{"n_kv_head": 3, "d_mlp": 512, "norm": "rmsnorm", "bias": "none", "beta1": 0.95, "grad_clip": 1.0, "train_tokens": 325100000, "dataset": "wikipedia_en"}
Each number is 500 + 40 x the weight over its row's rms, rounded and kept within 0 to 999. Layers, rows and columns count from 0. Numbers have three digits each. The size before them is the row's rms in percent of the matrix's.

# layer 7 MLP down (transposed), 512x192, rms 0.112, rows 227-249, columns 96-191
105:513494489477490515488467494514505462531472509434462491534560436413497538544472587506555443546549491491459501522509504486533500408483522491510518484509479564507468485520441561428512450508495500471515452459543498568439504522549507453519458434556512437546474490530567505466529430530432516491
103:552500538525439536539478476498498456507553530477493573460484427538510445522495527526509552469493459427445557527540452512503446445485501537526552483475514456551536502511489458472538545531524522532475541436448461545548433436427539502479490453528439466489520592512503528542571491545451548508
094:587524546491512559527497495492490488506615540491481483434496537478464470542473419546513592464519457500455468535541542455490618447453456461501487465525453625518585563534510520562485507488554556500530560450442509519521489499499409512468520498496491546467429498459430545528504545492463542472
100:451475590517515521465460560525569507525473493483462498525472562524505523540544465529512532533525473547474500536549499550469541500499566476557511505489537488554571478513392491513536498505471506477517516524485531450488515488481434479451543569476496554415537407406531483503525530493487513535
090:541460500512578484498461466522532480490438470446485428560495559449503513441435534557553530531527508460546568532468445580530463539464511535436471482531496465446464547537492532499546488448456467512456529510519437518444528524455465478482518521573569500497534543506541501488546496507504490491
104:459437453506467490449518445507505474489563470466534497512523573483505497517505411498526533459481420492582504485517458483448531464520489508498481451483620486466506549442474553532438481503511469508471535529420489558455537550539516598502491471504459523555422465511505529486526473498496568488
099:508496455505531501515494527444487502500510541475502594496521483453543487443459484424540548537511550515499468425435473407509488544530476458477442533481526479518490536512530431553523410527507409540428414484457460508480529470554556508533510470437561462505532545494508489518578500520554542562
112:553551561537446456531473486551432452516469458505503586466461483500492491528527497527579570548444492443480498498563500453495506450442461533522467507480476516473472510514461457587489535446481477592487494495515457383504536546420415554513494498473559440536513517583450545489460511518507476484
106:473563538477562460550496516562511449500502592491453534460530468532576510463509514549533468544486532507467493516428511525483538508473540540600521467534486493571525513539506485495501486526500475573474509545440524517484556466537443463475498489462560505423516527556466485502557457444508480438
108:461518509567492449416541557571422574474534512476492466501475516473543478549500548445478525494470524482407582558499552490529480479559502475505399477492536472451485481485479502494503522494510518481478456474541513460506480508486499547429535547539495478453459419466570510480483546531505500525
098:506423538435526393515547551509552456526563469523517513498510456507490488541431563538515485479525474486441562498530473523541495511491467470486461497457427467522501488471486486445510428514498487548527486469467493520543500505431506602504498461557482428489457585400559446521471458518515535490
093:552476549566559503493483429490478466499584488501532486593525486472519497504460461493498455443510507540431529515538502528528452508447541401442432476545536546457558475471473460517459439464457444521467464439542500409460564510476527444546527498475449537513521471520443567515515530495472437497
109:507484534480577518481494483505509552529460489483477523531547501573511494490462539527436478527439525503584508518545486480474537455483576544548557566544512466493451523418508504498486591517467554575543464449515429460466450501484495477431483463462477552483524499489479485533493497543488536512
103:493455512476566474575470515454524430489477509467386510458449453491502496536487558546486497528585556426570578511418534504583504539535480432531491491536515500446513513518420513465505482524500411509562449576471480431498475496555523486514504540513445532585418497493470523497547580502459586440
096:411462521458453558540519503488539530446609496521518536536524469489507495504454535471517543483516513511430437476518488500552564490481541529523442472468527552471548526539525498507542498476558488525533397546431407532526437454557477465499470542490433503522496498528557453457527519498534548483
096:462464503518511523500446473493495463420540415445470517526465536448496498558502532491539469494543491440568480512494446491548508504527470487520449420500429504524559511505572463517574500434424479460518511507409433465539531484562468483439470468545477521513463469584473490505578524466464522551
115:469525458542518479514558433507464524570498529618440518502443552477467569538444509489533504488557565409441470472451537536500557459586459531500463507528480521462584554468561541526491483501480560521483523465448508468509505517487482438446558545509484536489491433522538453499505523464484515487
103:517453602504507535556495575516520486504546497437529461533537464508554409479549494551483499543507497561494523525540429481494491446478468441544547474495465549485500501498416440513434515523532484602451478517514510527532473451499496467515481505456493503499510518488570482494452500411593455532
094:548493431570520554422575485470445511443492532566478455531501490568514489513529518466466522418469447498504491486499505531473506568447473559458504508483541511485579461447535508470506377546529522501481524466498512517513560387477538533537475544474538462420545570465520457456555502542525521488
091:502543568442468537470549509470487475480519536441439496488533504510435578462508546556518539457505536500457493510479530619432519465494508523461505475573526554500508575474533514531570553419393468510504586462576451461459533487516509480502487525486451509491512428537533483476485528557437566443
101:465519485538498526444448490521527503545482489431465417511458461485474474472468538472485559510436397466535509488502490443558590511468625440519454553448481549475539440513490508477511531445481497475450549474452494436511459513510484483476487543525482451505572519515539519520521595486528538499
087:528500496484516480508474480502485582505570420495445514433539478425520407460513450551510480459542470519386478479447516476460502463519470514530464475505535532426499479551593532496556519513524480514517451524465475498522532502456473549486459469526505522506533485495508575513529523497455511494
112:537516520388468482397496435539534476511553540514519528471567596488510508481508497471524466525541454477533473436460476574533470571467554447507532470442490512533504498476478432493487570473531482465462485456464492574504427653502535455565553475515525517472495530557548497489539496475515479531
# layer 7 MLP gate, 512x192, rms 0.12, rows 228-250, columns 96-191
100:515439491490562475554516458404523529469486459422484507530481497478496440407567513481449514494506458455500577449557496496484473513543480514540492478480479478498599453536494555500472436558472557563511477485489507504446481489552482523474474526540461535531410491528518472441464490410436529493
101:517564588476491534507509455546517494566527461476461551400522509495530533527469510494426480547496445502585514444451475495551534468527464467456511523524528459484437519507501494454461516485497507634522449470479507501535516490460528507499496510525526476573515499476437448531488451560549560513
100:415467542503547492518488514517560473457526498441473508539466586477516453437523440526538468439456522522522521513531524520458458520494503485578613493535509467542539493496492524525450531469477534563515467455467528487514527524447437543482540523453529539460522464481548402505523502444546458533
090:490517496542520502482483390457474548479514486498496465509479534489493497546466493498557539514450549557558580474547514474481444454476455518529488457487493493481485557501464493498531523584500497532493575520459509484468460475485503417474476490511568526460402539484448435504451504504464528470
110:526499584499498513515447503523492527540468511463505528567486491495598471519488475470501513464484479486550559399508499459459477507578471488453526511456545501458481509536475527531506497471521502539498551475507468503516537500551535610515423514505524592499496461469543487497529424541446596532
098:475536505492559527510456476500512544452485499499457469520450507595549489503489485505492450538524582457522576494565494541470486447550447572448523502516549516462419468499484564563507543522468564521533459524444537520580463546502502514465501535512483516457521515504461473486474475495473466483
103:509469476429519487529535510550564491469489540524549489517448520549511512497503504530538470426541465526451510436577463492423497509542473508484505521511438556466502545478506525507477552542579508481511556570504469470502424499536559488505512427466476573483462577401548421478497464446532457466
104:485551515429539485537479428522573488481488475531473502487459479555537507525509513543501503529453523524545430515499496488430509518491526445514487532528444573552432508553486455508489442558537532557575502541575628494412492521517485462529478464443513442463522494520483515433598496540472425531
109:571503574540452474493541494549496461509540550440481511492534532557490471483388508604503481449493490499462506475544436491565465558473569503569454468529455501511515476475514571512515523471394490478535502473496520503500521438505502495411566517530444437575514504524478427566479505498519494545
103:465512510492508545496523489447492516471464512431478495504530440541472507481456390474420488536488438445561542471504527513462398432479544551486421498506499534461524539510428502466506548456431540545528483594459470501405429526494524489509418522523501549539560449549481537482473510506501497550
100:481527364500489497546542557495513543493444519515500523454526497468512573493547479546490521515400530443536440479512506533417513497562560561496498442467449450463497574480488476494568519541502529536529573516480493529563514549490440537476557527453530517504525541471511488508493493519522524502
099:514503542451524536510525504473468588569488464453558538533420495437591515498532414529455474538529482535527500502544515501512475420478496476467461419451429531416517504453488523553529510520541558501517494524482562483561456547483532586496501491468451464463480550433486463504444519451541481497
104:513514527504522535503501560474513480543489513457502495537429480443552528521557496534547449493576437404462465521434520480434484572528509431528539497478553503438513542565481577490508519528486519448506499557463513583436493458553504513474504505483550524581494512549523491491471510480418503492
099:592472497492549481510495455514481519481474429485492464508534552512415508481518483457418438502499500508531492472538500560544501504541385448550535464518492531552480526442491549547479501520475594480498531437519510515476569523462470503558566489491645521481414495469504502489472522520421522487
097:487476535496403477491475590492494499531493533467493477488480438501512527472512527452447496597541508528505475528470494525491500543552433517473433540439528525470462572502472509535510509538502579572509482571558533499530503489435499506540499536532502486568505482504497517454516482489419380458
112:515456477535454466469572482554535549472568525488497410586505539519494503520477509476477463490487418491514456460494481420483474514581542443438488456486558455426485571470539479411545507499459487518465475560544556508480523512447546520500445519545507523562542529415524492486488482484459530480
101:482515437500423482536495538502509456552528465554429486486453497515479568459520484603484497548484541457520487494488551519484556531454559533499451513485602478526507507489559531502476525476504471422486510464379492463458543516523490511537461486643472556550476446470549574603492463536514455509
091:529476487510533593452481429520450518471508591521517545542476539506537553498547492455509452482524506484511458539458519494413483553440493549442516488504577538497499565461453501530494461580465530469533444478540528549437554456520536544571540552509461495497535492493431548475490501473588542522
100:471412569559553445532486484500473423465462462519569489576498482532598441580519419473496488498503521399494518495518521513496478505512499471517520459468549472497490497527477434458494441536489488460498462575484406535504542512532460460586503494514497546472514559495539450524452504479516456508
105:517572481486477445512537520560525530478524498550436509489506507483478506508432481557473497535490522512443549513507486500506545529488562510450557589497531486478532504538525476549459520511403520531499484485427433517501433532455518496467502468535468466440430545553453536523511469487519467521
101:535516500434485510540505498555477459562436498505496507510549433443487470463491536480500500562569470449486543490504530532540477487497577471473562542537494469543514594525476510457543472580398475500513517486538423449517470438559574465473438498472468436507535496496501491454519488446500522583
106:522411558477565454437463437527559504449525485557488532493497484506488481488546462525518493493525460478494468505498435460435452517515551470439480521519540513539449475418450434538499595434498510470516477522568502495499485522403586456533488371562470485448585419462485470541539511495497560499
090:450511529436527449541510494529500472546507503438546542505464534531479494462508528501425521499587472522528452458446501538438512466478564479487540485504483417506483498530469485433494471496468432470442540477502473487464444531499499545462561519431507426481491548466473521518493486477490492441
# layer 7 MLP up, 512x192, rms 0.12, rows 228-249, columns 96-191
101:575527472535494483518526528523553470466598508489532446473538536531501549553498541561533506499503493438496451520448423499541503503388489558421525472448499521536481566415457512495447488534470494501504480487540482598494550484521492530437467488532576508486513489482509478481543493435437474536
102:479464482451473495453447452482566477564532516434554550512533468554494508557458510536543504473484533494493491577443457513518573544481494482508509426550505398487453540438483550485458492535523458503527522511548519483461557518530527481544440520523503498489534481485516501465571479488555487458
096:446482557455485489458512459557557449508534469527568531459459427527534518465516541513525440423474521508473526547506498521536517517498449505479561514509513536535544475488437444505418519483402499578449490469436568496626447458498459528504478552476501500563548483484534485499486478476462503493
098:471534483529519480508573530486529546539493530541505530448448481494524479494452457535443551457430478524508519528462588483461549460539518520560553582487506547512540474413500430517460515488493515476532462529502522473633415443453514490515511520501432536480507427499486521549462520503554512525
109:472484475511514497488490471527494570452490460455537447531535472489568492479455505529452527549497384517520441522468457473505500414557429519503503490504530543464472545568558451483483481490517570478449531520478488565477524509531510524488462494451484510499482441484506575491502412521479502529
097:538479454494541486558547468398522504407457535524503473521516556515489498511492491530483476488523544489444502494462512471511469535501495524452460420520427482518561417425518531474466549490484465488485470462509494470472468528574613561479450503534514509551503570478413513517484512505456437428
110:510528569520556490592579485479460517490483466453465534425487565549487490523472547479539544511451551514526491520486550515468497524499503522524376551555472514510459463484525464583458500475498456509449446485484490460541477571441569492552514587497593508478520556495525485511448464513483453429
105:481531427492488523543494519467476500405496520523567489486463434498497522593460494432528516472493504532489480505456472538497583437522532453551451561535534525510566566535523552494506547479507448606526523552550534514575423552535453491477494520438451503511558497544523554438491469481445523463
104:473483483528450494482496468593474449474491519519574536518502478463496469583561483552553536483518515491466502508468479540512459476484562484535395529567580520452529461513529509464536546526518557544461500521456513507497511507473499365427447462498539519456463496443525521441505474553527497565
098:430488508525474502491561514407513535550490504542486442501479550511476451448419553516513538532507502519495480460450510492556516505506447496490516485560542459500480534443497514454441531378524526513486519531528570445499573473526462539520502542473518538410502546587564525524515443554530549451
098:493490505480531423515435531466485479498439532489441562456538522527447429551501530476565487596484502472571566488509466479500553474538489452546528551525468468504410449553518536450425539494526537532570555530524483524492474459549500502506469475489478479477467520533479453436495466537477473477
103:516476489478492545458499447561567457507521493449499462473510442506441494486471497463566495504578526537519519475547443475445570489487471502507481465454486478561498488468505467456509496517545511503528523387457491558485544493484464523489603443527462460494436490459486441609469518557483477540
096:466548506476520501536466502516472463484535483467576489539591468475572397533540445545562534493520460542485519434473452465499602556431522493441499512521527486522446509474515497516556516479503447445492549568469525463548466543446468513470523473503452489479425496471515548498520505531488483512
106:512552461588531516441441475446438541518522470487465441516507589477503486464491509522482491518488473542546455537554513513509419505502464475501538546484451455539445504471495521516472434446457509449511577498470484509503469547476514490540488453517533443465486470498516539505466516518525460528
092:514479533481538474594463547534498502502489505541512492475522542505494468492437477496474554593482460525443532551487540464479495452505556500573541498561600538455498541488551510442483502516502542578539529588494524560540470522487488460486476471500510526505448499513492372499530518568459494461
129:416486523482544617550518459494515568563538563541479578492482471506487542477475508520512501475504516501521494425530544493519478462520481549458456507513452492509515499515439487531524521538497547520480462507546494468501492581497501494442454594566536468537464477475490485489510485515492516463
104:534492492540526463450452496530511488552468561520538542460492533487528465530549517493499596451514540518534517564510475490574555492480459468498477438484548547477477507494507496503544469544489463481489509499516509559460474540497475418482549425501553515514494520501483509447565512597469444541
095:512454541463506511612427557492475496473495434425515521480498479479540497489432547493440443522506547438559512500512561472501490511536544476457493483446596477540441504496487458573487535485505547479517484567504413523502446569492516477518445503530451516579474440565535475499459514454439502561
092:552480533535500506479408498536471531544561480463541482449521589484497525460484421420464456545593472540546478500568503497470479561547545475484458490566484568509477442511538530499550463533446455487512471447465459485447470504460487572487438542553564470454542506468474479518483476454543525469
103:503488528474548448545470435514515445438557519513431457517530555553463525511458477526489433484573516461481529508507465534497472470467519512490525502462444418557503467485436466493480482503548504495514428529553476470527424521513474485459461476487547534490434449520532543546579526533517505513
094:506488455519503448490425550548484496501606576491535504475530486514449540527518439489492486493518476513584507510545496448533498544440589511509497509470495518521449526441508520500518447490555486509480469491523445547443580467499482438496514483442465477517595467504576449455546537501588536460
108:434481485472540522486420471457574535482468519531486508484575516439486524461460493491518442430565534528527441526410411465435534512491467485519444473484509478468538503549445457528511490458477472454571533504444482561518457559524426481500546473524500503446485552484551501477582436548486477501